From a checkpoint of a small transformer trained on Wikipedia.
Size: 12 layers, width 128, 2 heads of 64, MLP 512 SiLU, vocabulary 2048, 2.71M parameters.
Architecture: LayerNorm before each block, biases, tied embeddings, capped logits.
Training: a variant of SOAP for these matrices, 97M tokens, 5782 steps.
Each number is 50 + 15 x the weight over its row's rms, rounded and kept within 0 to 99. Layers, rows and columns count from 0. The size before them is the row's rms in percent of the matrix's.

# layer 5 attention key, 128x128, rms 0.155, rows 110-127, columns 0-127
101:55 53 48 55 23 39 35 38 52 16 71 64 67 71 51 61 80 41 35 62 58 71 44 61 45 46 31 29 54 63 50 38 39 46 59 74 44 46 35 38 29 53 42 21 75 42 32 75 91 37 20 32 54 52 57 45 44 76 55 36 73 63 54 78 19 22 49 36 32 73 34 28 45 30 66 59 62 46 46 64 63 28 48 27 31 64 42 64 38 58 33 55 68 51 44 33 46 52 77 50 43 46 36 60 51 37 54 43 27 55 37 54 37 52 54 44 59 52 52 31 56 52 37 72 35 37 43 37
093:27 56 48 83 65 46 60 58 51 53 45 60 69 54 55 26 45 62 40 42 38 29 37 45 57 76 92 43 45 44 27 72 52 53 56 50 26 71 64 36 75 53 58 59 59 46 65 64 36 39 51 53 37 20 61 55 68 73 64 17 42 68 51 28 19 63 55 65 46 65 56 29 39 43 60 50 58 32 69 40 04 38 58 59 57 44 59 67 46 70 43 28 50 30 40 56 52 41 54 49 54 62 22 35 69 22 45 42 21 61 42 69 54 56 44 48 47 50 54 80 44 55 71 56 59 38 60 59
089:81 42 59 76 40 61 51 62 50 24 70 23 48 64 54 37 69 67 52 77 46 56 50 33 51 61 77 50 44 51 20 53 51 46 60 35 60 70 63 59 48 21 82 42 58 23 60 56 53 76 48 45 39 37 60 71 73 39 40 62 33 56 48 50 27 43 43 59 33 54 41 50 83 42 64 54 64 50 65 71 62 46 66 39 30 52 39 53 53 38 75 34 42 44 43 69 18 46 26 61 50 25 59 46 76 50 46 58 64 32 63 53 50 35 21 47 78 41 41 33 18 48 51 66 57 51 39 26
107:62 61 23 27 71 53 51 44 76 44 25 32 41 52 33 42 81 25 47 69 47 50 20 33 34 52 41 55 45 52 40 65 50 38 54 45 55 79 32 34 71 46 30 34 39 55 70 43 46 23 80 63 54 30 50 33 33 47 27 54 33 76 46 59 69 38 46 17 47 29 51 78 38 57 43 32 69 38 51 53 25 51 30 46 49 34 30 59 49 69 48 43 40 49 33 62 62 80 55 41 67 48 41 52 31 16 66 71 68 45 62 58 28 51 55 39 68 56 47 41 54 45 49 67 70 53 49 29
094:61 58 39 41 62 50 52 44 44 39 57 31 39 19 56 59 79 56 26 82 23 34 38 40 47 46 65 50 60 49 44 55 46 37 46 52 37 66 42 26 63 51 50 20 42 28 30 21 53 35 44 48 66 62 51 47 34 71 54 58 47 28 65 56 64 35 23 30 69 44 37 59 52 36 58 55 60 15 32 58 32 65 75 51 09 64 29 52 74 62 43 71 66 15 69 78 50 52 61 50 56 31 31 49 38 40 42 51 62 64 26 55 47 63 50 44 26 57 49 48 34 48 38 55 45 32 50 78
103:42 79 56 51 19 40 45 51 48 49 55 41 53 35 64 65 57 75 54 45 39 69 54 37 57 42 66 48 44 29 39 20 77 59 88 30 68 39 41 51 72 70 58 56 46 39 39 39 27 38 45 55 77 76 35 16 66 50 51 41 48 66 74 65 56 46 54 56 35 23 44 49 57 37 40 52 43 61 53 86 48 42 53 75 65 57 34 43 75 39 53 65 50 28 53 62 74 57 77 75 50 48 30 46 52 59 54 65 65 49 34 67 78 59 40 52 76 49 41 23 53 59 60 51 28 77 41 64
095:66 45 53 43 44 59 48 72 34 51 47 60 68 53 58 53 58 48 59 62 28 49 71 60 65 38 59 56 56 39 62 63 57 38 59 43 46 36 54 20 32 28 55 38 35 70 40 38 34 09 43 39 57 39 62 66 08 48 45 48 57 67 20 12 51 35 25 63 51 50 61 60 43 41 70 52 39 55 67 54 21 46 46 35 49 38 31 28 42 55 48 57 57 49 71 44 44 73 68 63 59 17 45 37 56 31 47 57 67 54 58 46 56 30 87 69 58 73 37 69 36 60 10 33 40 61 28 49
096:72 50 28 44 40 44 19 55 53 32 49 45 22 54 42 71 70 38 53 79 32 51 63 41 77 43 49 84 38 56 35 35 44 45 73 35 45 28 55 63 62 55 63 41 36 48 63 35 33 70 51 67 50 41 46 38 48 48 57 48 39 70 32 40 33 43 41 46 63 44 74 59 68 52 39 22 48 43 66 21 44 51 27 40 64 86 23 27 68 20 54 52 48 52 62 43 37 64 69 62 12 33 60 70 62 32 30 22 37 36 58 54 50 59 49 43 53 40 45 55 50 54 70 70 50 51 23 48
090:63 46 52 23 67 55 23 68 28 77 46 50 66 43 34 48 44 24 57 42 58 50 24 57 43 47 61 35 69 82 50 41 46 72 62 48 88 51 44 72 25 36 53 58 54 64 72 73 53 41 41 61 20 72 59 69 41 58 39 73 41 10 48 25 65 46 59 74 55 44 22 51 61 61 61 37 73 41 38 59 72 54 47 34 47 58 37 28 55 45 50 32 66 30 39 45 46 31 53 57 62 50 46 76 56 46 44 45 66 28 35 40 26 52 59 54 30 44 62 87 55 63 60 55 48 53 51 52
098:23 25 69 66 45 38 62 54 39 28 30 49 27 42 41 40 60 87 64 34 60 75 47 36 48 59 66 50 38 62 47 60 48 50 53 48 56 38 54 06 18 53 34 35 52 48 31 52 35 92 61 44 54 39 19 43 47 31 43 63 67 23 56 74 44 64 46 46 43 30 41 49 74 84 71 56 58 40 52 70 56 49 29 57 59 71 49 76 45 41 45 25 58 29 50 54 62 86 43 49 71 33 55 50 60 47 54 55 55 45 57 34 45 44 73 33 57 64 29 46 55 64 48 60 62 50 47 68
094:69 43 55 83 53 78 66 70 61 80 51 24 53 58 66 62 58 52 45 18 55 46 48 39 59 49 35 93 51 35 30 43 69 65 41 51 58 38 83 57 65 56 36 54 34 46 46 34 31 29 34 70 33 40 35 71 44 29 67 54 66 49 40 74 47 35 67 46 52 25 49 52 53 36 54 48 55 62 88 69 48 17 49 58 58 56 19 60 57 38 62 36 43 52 62 52 49 30 43 52 32 40 32 52 41 68 72 41 60 45 32 45 58 45 15 60 56 57 53 58 65 47 31 51 50 31 53 77
094:15 45 55 71 42 48 58 37 73 53 28 67 40 50 34 40 80 49 59 77 38 48 50 36 42 52 18 70 51 50 46 77 57 74 27 65 38 66 57 59 52 31 51 62 68 62 46 70 76 47 64 65 17 69 55 54 58 51 44 38 22 61 60 28 74 45 32 65 66 48 49 56 35 77 75 51 52 70 44 53 73 34 37 54 37 72 34 36 52 46 60 59 33 48 53 57 42 58 77 51 48 71 39 41 40 56 82 22 50 30 58 60 50 54 58 41 47 07 51 51 34 46 39 50 61 62 58 39
092:28 57 36 51 51 16 33 55 46 61 66 39 54 49 24 40 57 51 52 80 36 64 56 63 41 50 71 20 62 26 57 37 33 50 64 57 30 48 24 46 99 32 39 52 58 51 51 41 45 39 44 44 61 55 42 47 50 34 58 41 43 80 73 58 45 44 70 37 52 52 54 42 71 76 84 51 57 33 65 45 39 34 41 49 56 40 45 66 68 43 24 55 60 55 41 58 38 39 46 32 50 22 57 54 16 64 53 50 52 47 51 66 67 46 74 36 71 48 60 41 56 51 47 59 75 18 88 68
093:62 30 35 56 63 59 35 64 70 75 46 58 43 53 40 51 54 73 38 40 50 50 42 40 72 64 32 24 34 75 45 62 51 34 44 73 69 56 40 50 59 27 53 60 62 75 42 39 59 37 70 28 53 53 26 46 28 44 81 46 72 36 26 38 47 47 62 74 66 46 36 55 60 70 45 62 46 64 51 42 00 38 39 35 36 37 56 49 45 58 35 28 47 48 65 56 56 49 69 14 67 67 71 46 46 32 32 61 54 27 38 47 43 32 52 53 55 43 68 27 45 87 50 48 47 69 28 40
098:43 51 62 41 54 31 58 65 43 18 49 06 52 34 25 80 62 41 68 55 43 46 55 50 20 49 43 52 46 56 48 64 25 43 36 58 41 40 52 62 47 74 80 55 53 74 45 49 69 43 31 56 65 54 59 61 51 70 89 47 39 85 56 49 96 37 22 37 65 37 48 53 38 45 61 38 71 63 45 39 33 46 69 55 76 56 34 73 31 57 58 66 62 46 25 53 59 55 52 41 66 37 36 53 50 44 46 61 25 35 45 70 49 54 45 52 46 45 46 57 68 26 28 56 25 42 60 50
105:43 70 30 49 80 21 19 64 40 50 55 55 38 54 41 38 48 51 60 72 43 52 73 59 52 45 60 43 61 47 60 58 38 49 54 19 62 53 62 49 52 60 39 54 48 33 35 58 71 17 58 70 94 73 49 58 58 63 46 40 35 44 71 84 43 37 25 58 47 30 50 56 34 35 52 24 24 47 54 40 47 47 35 50 31 57 41 55 58 65 51 49 24 58 60 46 37 56 63 68 56 23 51 40 40 60 41 60 51 66 41 19 15 57 46 61 91 53 53 49 32 71 79 59 58 72 53 48
083:24 59 85 42 31 41 50 62 33 58 76 91 31 34 50 43 41 44 82 64 49 47 60 67 55 71 38 42 49 56 60 42 89 49 69 08 52 65 71 49 51 38 46 75 61 44 39 41 63 57 46 40 46 57 34 70 56 58 59 50 55 36 49 66 51 55 86 30 40 48 67 36 57 70 53 60 43 57 67 20 17 62 28 42 34 41 47 73 36 58 58 59 47 64 28 34 20 55 44 32 65 53 50 44 43 37 45 38 52 38 37 63 34 30 30 55 58 43 49 64 48 38 60 32 47 43 55 31
092:53 62 53 26 70 45 69 48 41 51 31 38 46 46 35 27 43 48 35 56 80 35 34 72 37 37 70 29 79 49 63 50 24 42 60 64 44 46 41 47 23 69 54 59 57 30 55 64 00 52 37 37 59 49 35 46 75 74 70 34 54 54 49 47 55 71 53 26 69 54 53 32 47 41 66 62 22 56 47 56 44 59 38 58 39 54 41 71 66 53 46 18 41 34 57 27 48 52 50 56 32 55 27 39 41 80 73 65 65 61 37 37 39 56 56 68 40 62 61 75 56 25 42 63 50 34 62 40
# layer 5 attention query, 128x128, rms 0.152, rows 111-127, columns 0-127
087:69 43 35 57 48 73 60 34 61 62 35 36 10 85 43 51 51 51 69 30 64 52 39 67 65 49 39 31 47 46 44 40 76 15 41 37 46 67 84 50 50 29 38 56 54 42 69 62 60 44 33 52 49 30 26 51 69 62 56 46 43 41 27 52 40 39 57 34 46 52 37 41 71 58 45 65 54 43 84 52 40 65 45 55 56 71 40 35 40 68 73 68 43 40 41 33 62 53 74 39 64 40 36 25 73 05 68 46 56 45 51 53 66 72 62 24 47 48 45 59 64 38 72 64 61 58 32 58
092:68 72 50 45 54 64 34 52 35 37 62 46 74 32 55 47 47 62 52 27 46 25 58 61 50 42 79 27 48 48 69 16 48 31 61 50 45 55 53 32 38 15 45 87 62 31 66 82 50 54 43 54 22 52 57 51 66 39 37 90 59 56 55 39 45 60 49 06 54 56 35 35 64 61 62 62 57 41 78 37 62 46 45 48 53 44 63 53 28 67 39 38 76 43 66 48 66 39 48 36 46 46 41 42 59 44 44 38 66 38 51 66 30 76 42 47 45 71 50 25 71 34 38 33 50 79 33 41
110:56 45 35 55 49 47 57 50 35 41 44 28 77 40 17 44 71 46 54 60 39 62 46 65 38 47 56 50 48 44 38 14 67 75 48 50 61 47 26 41 50 62 60 77 72 73 61 24 35 59 69 54 68 77 51 55 91 73 29 56 48 54 50 62 72 42 15 64 47 46 52 19 35 50 68 13 39 56 47 45 57 47 25 54 32 32 29 36 64 51 52 44 43 49 49 26 33 54 42 60 46 55 46 69 55 56 51 65 68 57 26 59 46 79 35 90 54 47 46 64 48 45 62 40 59 58 34 58
098:60 56 60 61 77 39 51 52 45 33 22 28 29 49 54 75 86 26 58 55 54 40 25 59 55 39 43 27 53 44 33 41 53 20 69 61 52 40 46 73 21 71 65 40 35 26 53 39 59 51 46 55 48 69 51 38 50 36 49 59 64 65 66 39 81 54 55 67 38 59 54 51 31 48 61 30 44 33 48 55 59 60 30 58 36 54 30 48 71 75 36 71 55 50 55 45 67 47 29 19 63 61 40 58 78 57 28 72 76 44 34 34 44 56 37 47 56 70 26 66 26 47 31 30 64 70 63 50
104:15 71 42 27 06 63 64 41 45 42 83 39 40 58 68 50 76 55 58 52 56 58 68 48 62 34 60 29 45 40 63 44 51 45 90 74 52 54 33 51 60 81 34 36 53 31 29 42 42 46 40 71 14 42 45 27 51 55 54 27 28 55 77 44 58 54 60 39 50 83 54 62 58 21 52 47 48 49 22 51 49 32 36 48 56 62 58 53 48 42 53 40 34 35 43 39 79 70 51 65 34 43 59 50 53 74 40 54 43 57 50 72 59 45 34 50 81 43 48 36 65 56 51 49 59 50 46 77
092:53 43 54 56 37 63 06 60 69 32 46 47 51 64 48 41 55 58 33 90 40 60 57 47 39 23 80 23 75 69 45 52 15 48 50 78 53 54 32 40 15 57 43 41 41 38 24 63 67 44 63 40 53 53 43 61 63 63 52 48 54 58 49 65 53 44 56 49 07 45 39 59 37 54 47 62 40 61 58 40 42 49 56 32 26 54 64 35 59 35 40 71 54 49 39 20 58 53 56 59 58 44 42 56 46 43 44 71 43 79 72 43 47 55 46 57 52 60 48 22 14 44 29 43 26 60 20 65
095:34 41 30 61 39 27 16 51 56 32 19 55 41 44 57 55 73 46 53 44 54 67 56 73 68 46 44 61 52 61 45 41 49 64 64 44 59 66 66 45 28 46 54 35 34 51 47 66 51 69 65 34 38 81 26 46 72 46 71 37 48 26 47 39 62 46 42 58 83 16 75 45 38 47 49 34 86 57 64 33 50 21 26 45 52 41 39 46 29 57 69 04 40 61 34 52 57 56 45 56 37 81 52 55 46 74 51 38 58 54 54 48 33 51 41 64 34 56 55 37 59 39 33 28 60 35 27 65
095:61 66 44 62 61 32 36 51 71 84 46 47 66 60 30 65 50 64 42 55 41 37 72 55 63 65 47 30 37 44 37 63 49 34 46 54 84 56 34 53 67 54 40 57 52 63 71 78 47 59 41 35 64 46 60 25 32 39 39 56 87 29 36 66 39 28 38 72 39 66 41 36 35 53 53 45 54 49 61 41 68 62 64 65 45 51 52 46 24 80 65 33 36 61 70 60 65 47 25 40 64 54 59 47 11 49 44 60 85 73 54 41 42 44 40 56 70 49 54 48 00 48 45 40 44 56 37 54
100:58 39 45 34 55 33 69 34 80 83 61 54 58 27 54 40 41 50 53 57 31 32 58 36 40 31 85 29 04 55 49 46 52 66 71 59 52 26 55 43 42 42 66 53 34 49 71 33 43 43 39 47 61 43 41 57 47 35 51 46 79 51 71 70 32 57 44 25 58 51 24 43 73 49 59 35 31 44 26 69 64 64 65 69 54 36 40 66 75 34 45 56 67 59 56 55 53 53 37 58 35 77 53 30 78 42 45 57 45 36 24 45 62 72 73 66 40 64 56 30 75 68 37 48 49 41 45 65
091:66 58 42 29 27 64 35 61 54 35 52 30 44 62 33 65 37 38 54 47 37 35 47 47 51 54 39 74 46 37 40 52 51 34 67 63 12 67 34 64 42 35 42 38 14 57 40 45 54 58 62 57 30 08 57 41 21 61 60 41 75 86 70 38 59 51 45 53 22 47 64 42 59 26 32 53 71 49 40 42 38 51 53 50 63 18 37 58 47 47 72 45 77 55 68 39 54 44 28 34 34 46 49 68 64 62 80 49 61 62 53 74 30 59 36 21 38 49 64 63 54 34 39 61 63 59 45 73
097:50 62 27 40 13 69 33 59 54 30 31 55 33 47 55 54 38 53 55 68 42 49 73 57 31 54 44 44 78 36 50 61 62 69 46 46 58 50 59 69 52 52 40 84 92 50 61 45 58 52 59 34 45 57 54 58 48 60 43 54 46 70 33 48 29 46 24 47 60 62 48 72 37 71 72 36 49 20 41 75 50 53 44 41 34 36 53 48 39 40 64 32 24 73 57 59 50 38 36 43 50 77 36 37 62 30 75 54 64 57 81 70 34 54 42 56 59 34 56 39 55 75 42 34 34 27 94 37
098:27 38 63 51 36 35 55 41 31 42 19 39 56 56 49 65 79 37 63 42 43 45 70 46 64 51 51 52 52 51 53 39 53 43 62 83 30 31 34 58 37 37 51 53 42 42 60 59 42 41 62 22 68 35 60 29 43 83 56 61 31 37 77 27 53 27 28 44 56 45 49 33 45 49 69 30 28 53 34 61 54 60 39 37 41 56 60 45 65 51 35 53 29 92 69 24 55 57 87 43 76 68 61 32 70 44 72 57 35 26 35 51 69 46 41 31 53 58 36 39 49 41 65 64 22 59 42 36
098:73 33 36 55 41 67 56 20 49 58 54 38 75 61 50 81 58 33 67 84 50 74 46 65 71 57 56 66 56 64 29 54 43 61 42 54 82 49 45 58 57 45 44 26 30 85 52 62 42 48 77 59 56 09 48 54 50 56 65 67 55 52 42 46 31 28 37 43 63 43 51 25 59 36 61 64 61 36 35 34 46 62 37 89 46 27 51 43 61 41 45 56 46 52 54 71 66 55 60 40 58 51 39 64 76 44 04 38 28 52 50 40 36 47 55 49 21 51 43 51 40 62 70 39 70 46 48 61
102:47 66 38 55 34 54 69 68 27 41 48 34 26 22 38 59 47 26 34 73 28 49 40 72 38 30 43 35 49 38 55 60 50 64 60 66 40 42 67 67 88 60 47 44 43 72 61 40 35 62 50 30 66 78 49 35 26 38 50 46 51 67 24 62 59 13 40 48 24 54 52 42 14 76 46 42 46 41 57 41 52 23 77 41 74 48 50 71 55 56 51 49 43 43 48 32 25 50 41 53 29 40 44 47 63 62 57 57 43 38 56 62 74 41 44 40 66 53 11 54 30 36 57 54 19 54 50 43
099:57 32 41 50 32 55 40 24 59 46 30 56 56 72 34 72 51 40 51 47 59 66 54 69 50 51 48 32 39 48 78 32 27 39 63 47 38 50 33 56 63 50 64 59 85 59 33 68 41 23 33 73 59 69 49 45 70 32 50 51 43 51 52 50 30 22 33 43 76 48 87 75 56 66 22 24 61 46 42 12 75 68 49 42 47 37 65 32 67 39 56 78 66 28 35 26 41 53 60 33 54 36 64 64 50 64 48 25 55 37 46 25 45 52 49 48 63 37 42 69 53 42 45 34 71 49 52 63
088:73 50 62 34 30 52 44 71 63 27 60 62 39 55 45 39 49 56 87 61 39 59 96 52 47 63 36 52 59 55 52 40 39 70 47 05 32 34 61 74 51 49 72 40 24 45 55 46 49 22 48 51 53 35 72 44 44 29 38 59 59 22 51 38 49 35 43 42 45 54 62 48 56 68 46 59 54 56 29 33 49 50 44 56 48 49 55 37 45 35 34 53 61 71 62 50 50 79 60 53 45 47 55 43 54 49 45 41 44 31 39 17 96 55 49 04 32 58 59 67 40 44 76 77 40 51 59 49
088:39 72 46 37 68 24 34 48 61 67 40 37 65 53 62 47 25 71 65 64 39 44 27 65 51 62 58 29 54 51 59 67 37 40 82 60 49 16 39 53 54 74 46 81 47 60 25 46 17 66 38 50 49 56 35 58 44 37 80 50 65 45 71 86 46 64 37 39 53 46 52 50 68 53 39 36 51 57 70 76 36 55 58 40 55 75 39 52 59 77 69 64 49 47 49 50 55 40 40 48 42 03 59 34 28 42 26 65 55 37 36 44 59 62 75 60 40 55 46 61 51 28 55 54 76 62 66 45
# layer 5 attention value, 128x128, rms 0.143, rows 64-73, columns 0-127
096:40 51 46 44 51 61 57 29 64 28 55 13 55 59 45 32 63 33 52 55 52 66 57 49 52 66 50 40 64 45 71 63 43 49 53 46 57 70 57 55 44 47 32 09 84 67 53 58 45 39 65 47 15 54 41 43 58 60 76 45 28 58 45 64 41 77 61 15 43 44 53 50 46 36 43 54 31 69 58 39 28 52 76 58 67 75 51 56 32 36 71 22 45 40 57 51 36 60 61 46 33 54 19 80 66 45 21 51 32 40 40 49 42 34 62 69 54 75 54 36 39 27 11 60 36 54 44 45
105:29 46 73 42 71 28 54 48 39 54 68 30 44 56 38 46 54 72 53 53 61 32 46 44 50 48 65 50 91 57 59 56 30 51 46 73 55 41 53 33 61 55 69 07 79 36 58 74 32 61 61 71 41 61 55 56 55 77 63 29 43 42 29 55 56 27 44 36 52 43 39 27 69 74 47 62 48 31 69 70 48 70 57 66 59 39 40 60 51 42 30 42 53 36 69 54 26 63 43 55 35 34 44 67 49 34 35 84 55 40 56 63 39 29 48 35 47 49 57 46 40 62 53 19 45 22 14 28
091:62 53 57 30 66 40 45 56 69 56 45 44 70 41 36 25 70 42 65 27 44 80 50 69 60 58 29 60 43 62 46 26 62 42 52 43 39 77 45 42 21 55 44 53 45 64 76 27 51 39 60 29 57 49 63 66 71 49 55 55 55 31 59 44 38 60 52 41 55 56 58 68 78 75 52 35 31 49 48 47 37 51 61 65 34 63 60 28 70 62 42 51 45 37 57 52 35 27 33 68 48 25 43 45 33 47 45 76 30 48 80 75 36 58 43 55 24 80 30 44 72 39 66 73 80 70 79 63
093:28 50 58 41 41 63 57 55 61 31 67 33 36 40 60 43 59 36 63 43 57 54 35 64 54 25 22 68 53 51 70 39 37 55 61 61 40 62 30 55 40 64 36 21 70 75 43 25 06 38 22 49 32 41 55 53 38 46 40 66 52 38 40 59 21 68 53 60 72 44 30 54 61 47 86 48 64 67 53 21 48 50 55 61 49 49 36 66 58 40 48 40 41 51 18 72 39 59 68 67 49 60 51 33 77 46 57 21 67 49 52 44 65 75 67 69 56 45 39 28 32 68 38 41 53 78 45 67
091:43 36 26 59 67 74 26 28 56 47 33 44 58 52 46 61 28 61 67 54 62 66 22 51 58 47 32 49 58 65 56 65 48 60 32 49 44 50 62 77 39 84 39 71 64 57 58 38 45 54 48 49 53 62 24 77 94 33 31 55 64 20 38 28 38 54 48 70 60 41 50 53 65 39 43 76 50 65 76 36 49 32 50 39 61 10 36 46 69 24 43 42 48 71 37 66 62 50 51 61 62 40 40 62 45 52 42 79 54 76 37 57 37 50 33 52 38 58 44 59 83 56 44 61 34 55 54 71
098:66 41 64 85 57 57 55 25 58 65 34 68 61 20 23 60 20 40 39 47 33 60 63 79 55 27 44 39 31 79 53 34 63 45 26 77 71 25 67 61 44 41 70 37 40 58 43 57 64 33 42 35 55 61 23 49 25 53 35 63 41 25 51 32 28 40 47 57 45 62 57 45 53 52 64 36 39 36 58 76 45 61 66 40 46 65 59 50 40 52 70 39 49 40 51 61 29 32 54 52 62 51 49 35 38 24 72 46 70 55 71 22 39 55 39 53 46 73 25 58 71 61 50 58 76 65 52 59
102:31 73 30 66 25 29 50 46 47 38 64 65 51 61 57 23 47 29 63 70 27 49 58 29 52 44 39 17 64 30 48 58 44 43 40 66 40 75 81 29 57 75 59 50 69 47 59 51 57 41 64 45 67 47 43 72 60 41 72 45 57 26 34 27 80 30 45 83 38 48 64 62 82 51 50 41 40 35 57 61 48 39 65 68 53 44 52 27 56 28 72 39 68 58 49 66 65 44 24 53 50 58 71 49 52 79 38 43 62 47 62 37 33 70 45 57 57 43 54 40 33 53 51 36 43 74 43 83
103:81 57 57 75 40 28 52 49 54 26 52 61 28 55 38 63 53 45 65 43 60 63 34 60 61 26 28 49 35 42 56 49 41 47 66 61 57 58 45 29 55 87 43 71 65 38 77 27 50 57 47 30 55 52 56 45 38 21 44 74 51 37 33 21 44 40 58 56 60 62 43 61 85 30 68 33 45 52 46 53 66 51 02 51 30 33 35 65 47 43 49 67 66 46 77 42 52 68 34 33 52 33 62 76 62 59 55 40 21 36 68 64 72 53 42 38 46 50 33 45 50 27 74 54 67 61 60 54
098:57 47 43 36 33 56 23 30 60 50 52 52 42 40 82 30 56 54 46 74 35 18 51 66 28 38 64 43 41 34 17 64 60 55 35 47 31 67 47 41 64 43 31 98 61 49 48 53 36 66 56 36 35 48 22 53 49 38 46 64 71 68 35 61 68 58 34 20 55 39 31 40 68 65 40 44 56 50 68 34 46 33 73 48 26 41 72 61 43 44 68 27 20 66 83 53 71 55 26 43 55 54 38 63 58 46 61 67 48 53 63 38 51 56 53 42 39 44 31 61 49 78 72 64 51 58 59 44
104:53 56 42 64 55 49 54 70 61 70 75 55 41 56 40 24 83 47 35 31 64 75 59 27 64 54 62 13 48 44 50 30 08 50 44 38 62 45 23 41 77 59 33 68 32 44 70 46 33 65 46 77 54 47 25 48 50 50 59 28 60 50 68 52 58 64 83 63 48 46 58 54 61 37 40 36 64 65 54 49 26 45 28 48 69 35 64 45 36 57 38 53 55 59 46 37 77 43 29 12 33 60 32 65 58 52 42 52 68 26 48 42 56 56 50 50 57 47 62 48 45 64 63 44 42 24 27 25
# layer 5 attention output (transposed), 128x128, rms 0.124, rows 64-73, columns 0-127
102:41 53 45 42 51 80 32 65 60 54 55 62 44 42 63 44 64 48 37 12 67 48 34 81 45 65 36 32 63 55 31 27 45 47 34 37 39 47 52 61 57 18 67 57 33 42 34 79 51 47 48 44 44 38 67 71 48 29 30 41 53 25 57 47 37 54 57 50 70 33 68 47 44 70 56 57 73 26 64 28 42 45 40 52 43 38 34 73 36 51 36 47 61 73 49 59 25 44 24 23 51 37 76 38 36 71 65 36 45 37 43 62 49 27 50 58 48 51 42 61 86 27 59 29 69 64 71 24
099:81 55 42 70 47 65 28 45 45 23 55 62 60 15 55 38 63 62 37 64 45 59 82 44 41 64 35 64 42 60 60 40 86 52 58 46 57 61 37 48 52 35 21 39 41 40 63 27 73 48 23 30 67 40 49 21 59 53 35 39 52 25 80 47 42 60 50 30 52 60 55 52 36 77 57 34 72 86 37 60 54 46 44 47 42 48 59 39 58 56 40 35 38 87 65 46 67 56 41 41 49 83 46 55 46 44 53 33 17 47 40 59 70 64 34 32 44 64 55 61 55 32 49 51 75 61 49 34
095:46 58 73 63 37 54 49 58 56 64 51 49 37 75 60 64 33 41 42 56 53 35 68 51 55 40 70 26 69 63 73 61 09 31 41 54 51 59 52 71 51 30 56 50 29 53 57 79 33 41 60 69 56 63 82 56 38 60 57 53 55 41 36 41 51 45 65 44 70 40 52 27 22 13 31 45 35 71 48 22 70 57 64 58 63 42 56 41 35 44 25 43 70 41 71 09 64 32 49 21 41 63 50 55 65 48 58 54 65 77 50 19 47 43 57 70 51 45 59 69 37 39 50 61 53 47 22 51
092:49 46 46 79 92 47 51 53 51 81 32 68 78 71 46 76 37 61 35 37 62 30 50 69 46 33 59 41 64 28 35 63 41 70 40 45 48 46 81 50 55 45 55 48 34 15 47 66 53 76 60 35 36 37 49 39 54 34 47 50 52 30 33 42 70 45 40 47 68 60 47 33 54 42 27 41 37 43 59 42 36 41 31 35 29 39 51 54 48 78 57 44 52 75 52 44 51 15 57 42 65 47 51 46 44 50 36 34 32 66 42 49 33 34 61 39 41 52 42 76 43 40 44 00 50 26 43 55
093:66 62 79 63 26 52 52 39 43 62 38 51 54 22 50 50 64 39 57 56 51 40 66 46 40 60 51 42 35 51 49 40 34 56 52 64 58 65 58 43 50 21 71 54 43 62 87 41 29 58 49 59 51 59 62 46 45 67 63 43 61 59 51 42 74 31 41 32 39 64 47 60 49 26 74 78 69 64 42 89 40 68 52 53 41 76 71 44 44 51 67 44 71 80 49 50 35 78 37 51 38 35 80 42 66 16 43 52 60 22 71 46 65 49 77 51 31 44 48 13 24 48 53 48 30 36 47 36
105:34 39 23 70 39 55 64 49 46 44 98 54 27 87 75 56 43 81 32 76 70 48 58 41 58 69 36 46 50 47 33 55 44 52 78 19 58 62 49 66 43 41 56 53 43 59 50 25 45 41 46 66 50 40 69 64 56 46 67 35 49 58 47 52 45 37 55 49 62 47 52 39 63 45 26 63 44 40 35 66 44 39 52 73 40 61 71 53 40 32 82 66 79 59 54 54 39 31 54 49 34 83 70 43 56 73 52 36 56 37 56 87 40 31 52 55 57 40 69 38 38 60 81 58 31 47 44 44
096:84 28 48 35 67 52 66 53 31 49 43 53 77 49 67 41 26 78 64 38 41 59 29 61 59 75 39 57 48 53 56 62 31 54 90 51 10 28 60 46 25 37 49 63 32 54 46 27 38 37 23 38 45 63 52 50 59 28 34 52 50 55 49 64 41 37 45 46 47 62 42 52 34 26 43 80 62 43 49 65 44 52 33 36 50 30 33 39 27 75 49 47 46 30 68 26 42 46 62 62 81 53 57 57 31 56 37 36 77 49 43 21 44 39 48 59 45 63 24 51 55 73 28 43 46 42 37 39
099:46 39 56 52 67 48 51 42 08 50 09 38 66 78 52 39 54 15 51 61 50 48 51 23 43 30 55 71 58 94 44 68 60 47 24 45 52 52 51 59 66 51 58 36 49 47 37 47 35 41 57 66 33 51 55 51 50 56 75 55 80 49 46 56 54 36 66 57 34 70 73 49 23 49 42 56 62 56 57 40 32 40 69 38 56 40 50 35 49 64 67 43 63 52 68 37 54 58 69 69 49 67 66 85 56 42 29 76 81 76 57 33 39 43 48 77 58 42 35 60 36 23 42 60 34 53 51 68
091:53 14 51 78 56 59 49 26 70 37 22 39 34 60 22 52 63 11 44 49 47 64 26 42 37 38 40 60 50 70 56 52 40 45 27 60 24 45 63 42 33 42 41 58 40 49 44 37 50 33 30 40 42 57 54 61 41 76 40 35 51 56 52 53 10 47 31 35 16 47 41 76 42 37 72 42 49 36 39 50 60 65 44 55 45 46 54 48 38 42 47 81 64 36 39 48 22 13 45 66 56 42 35 37 54 45 44 35 49 73 76 47 43 64 67 62 41 52 69 39 25 66 48 19 52 63 58 60
107:48 64 52 37 45 51 45 31 54 30 31 37 49 61 51 43 58 27 61 54 40 35 34 36 50 42 60 94 51 55 57 41 74 41 44 61 34 26 34 48 50 32 53 35 60 38 64 62 65 42 35 40 53 68 39 63 73 63 61 81 29 66 54 45 64 36 47 69 32 52 19 32 19 53 46 15 37 53 70 47 74 51 57 70 50 53 63 30 56 57 40 48 32 33 56 66 39 51 27 79 55 06 60 36 28 59 70 51 33 62 19 63 51 58 60 41 60 65 30 64 45 33 26 53 60 51 58 56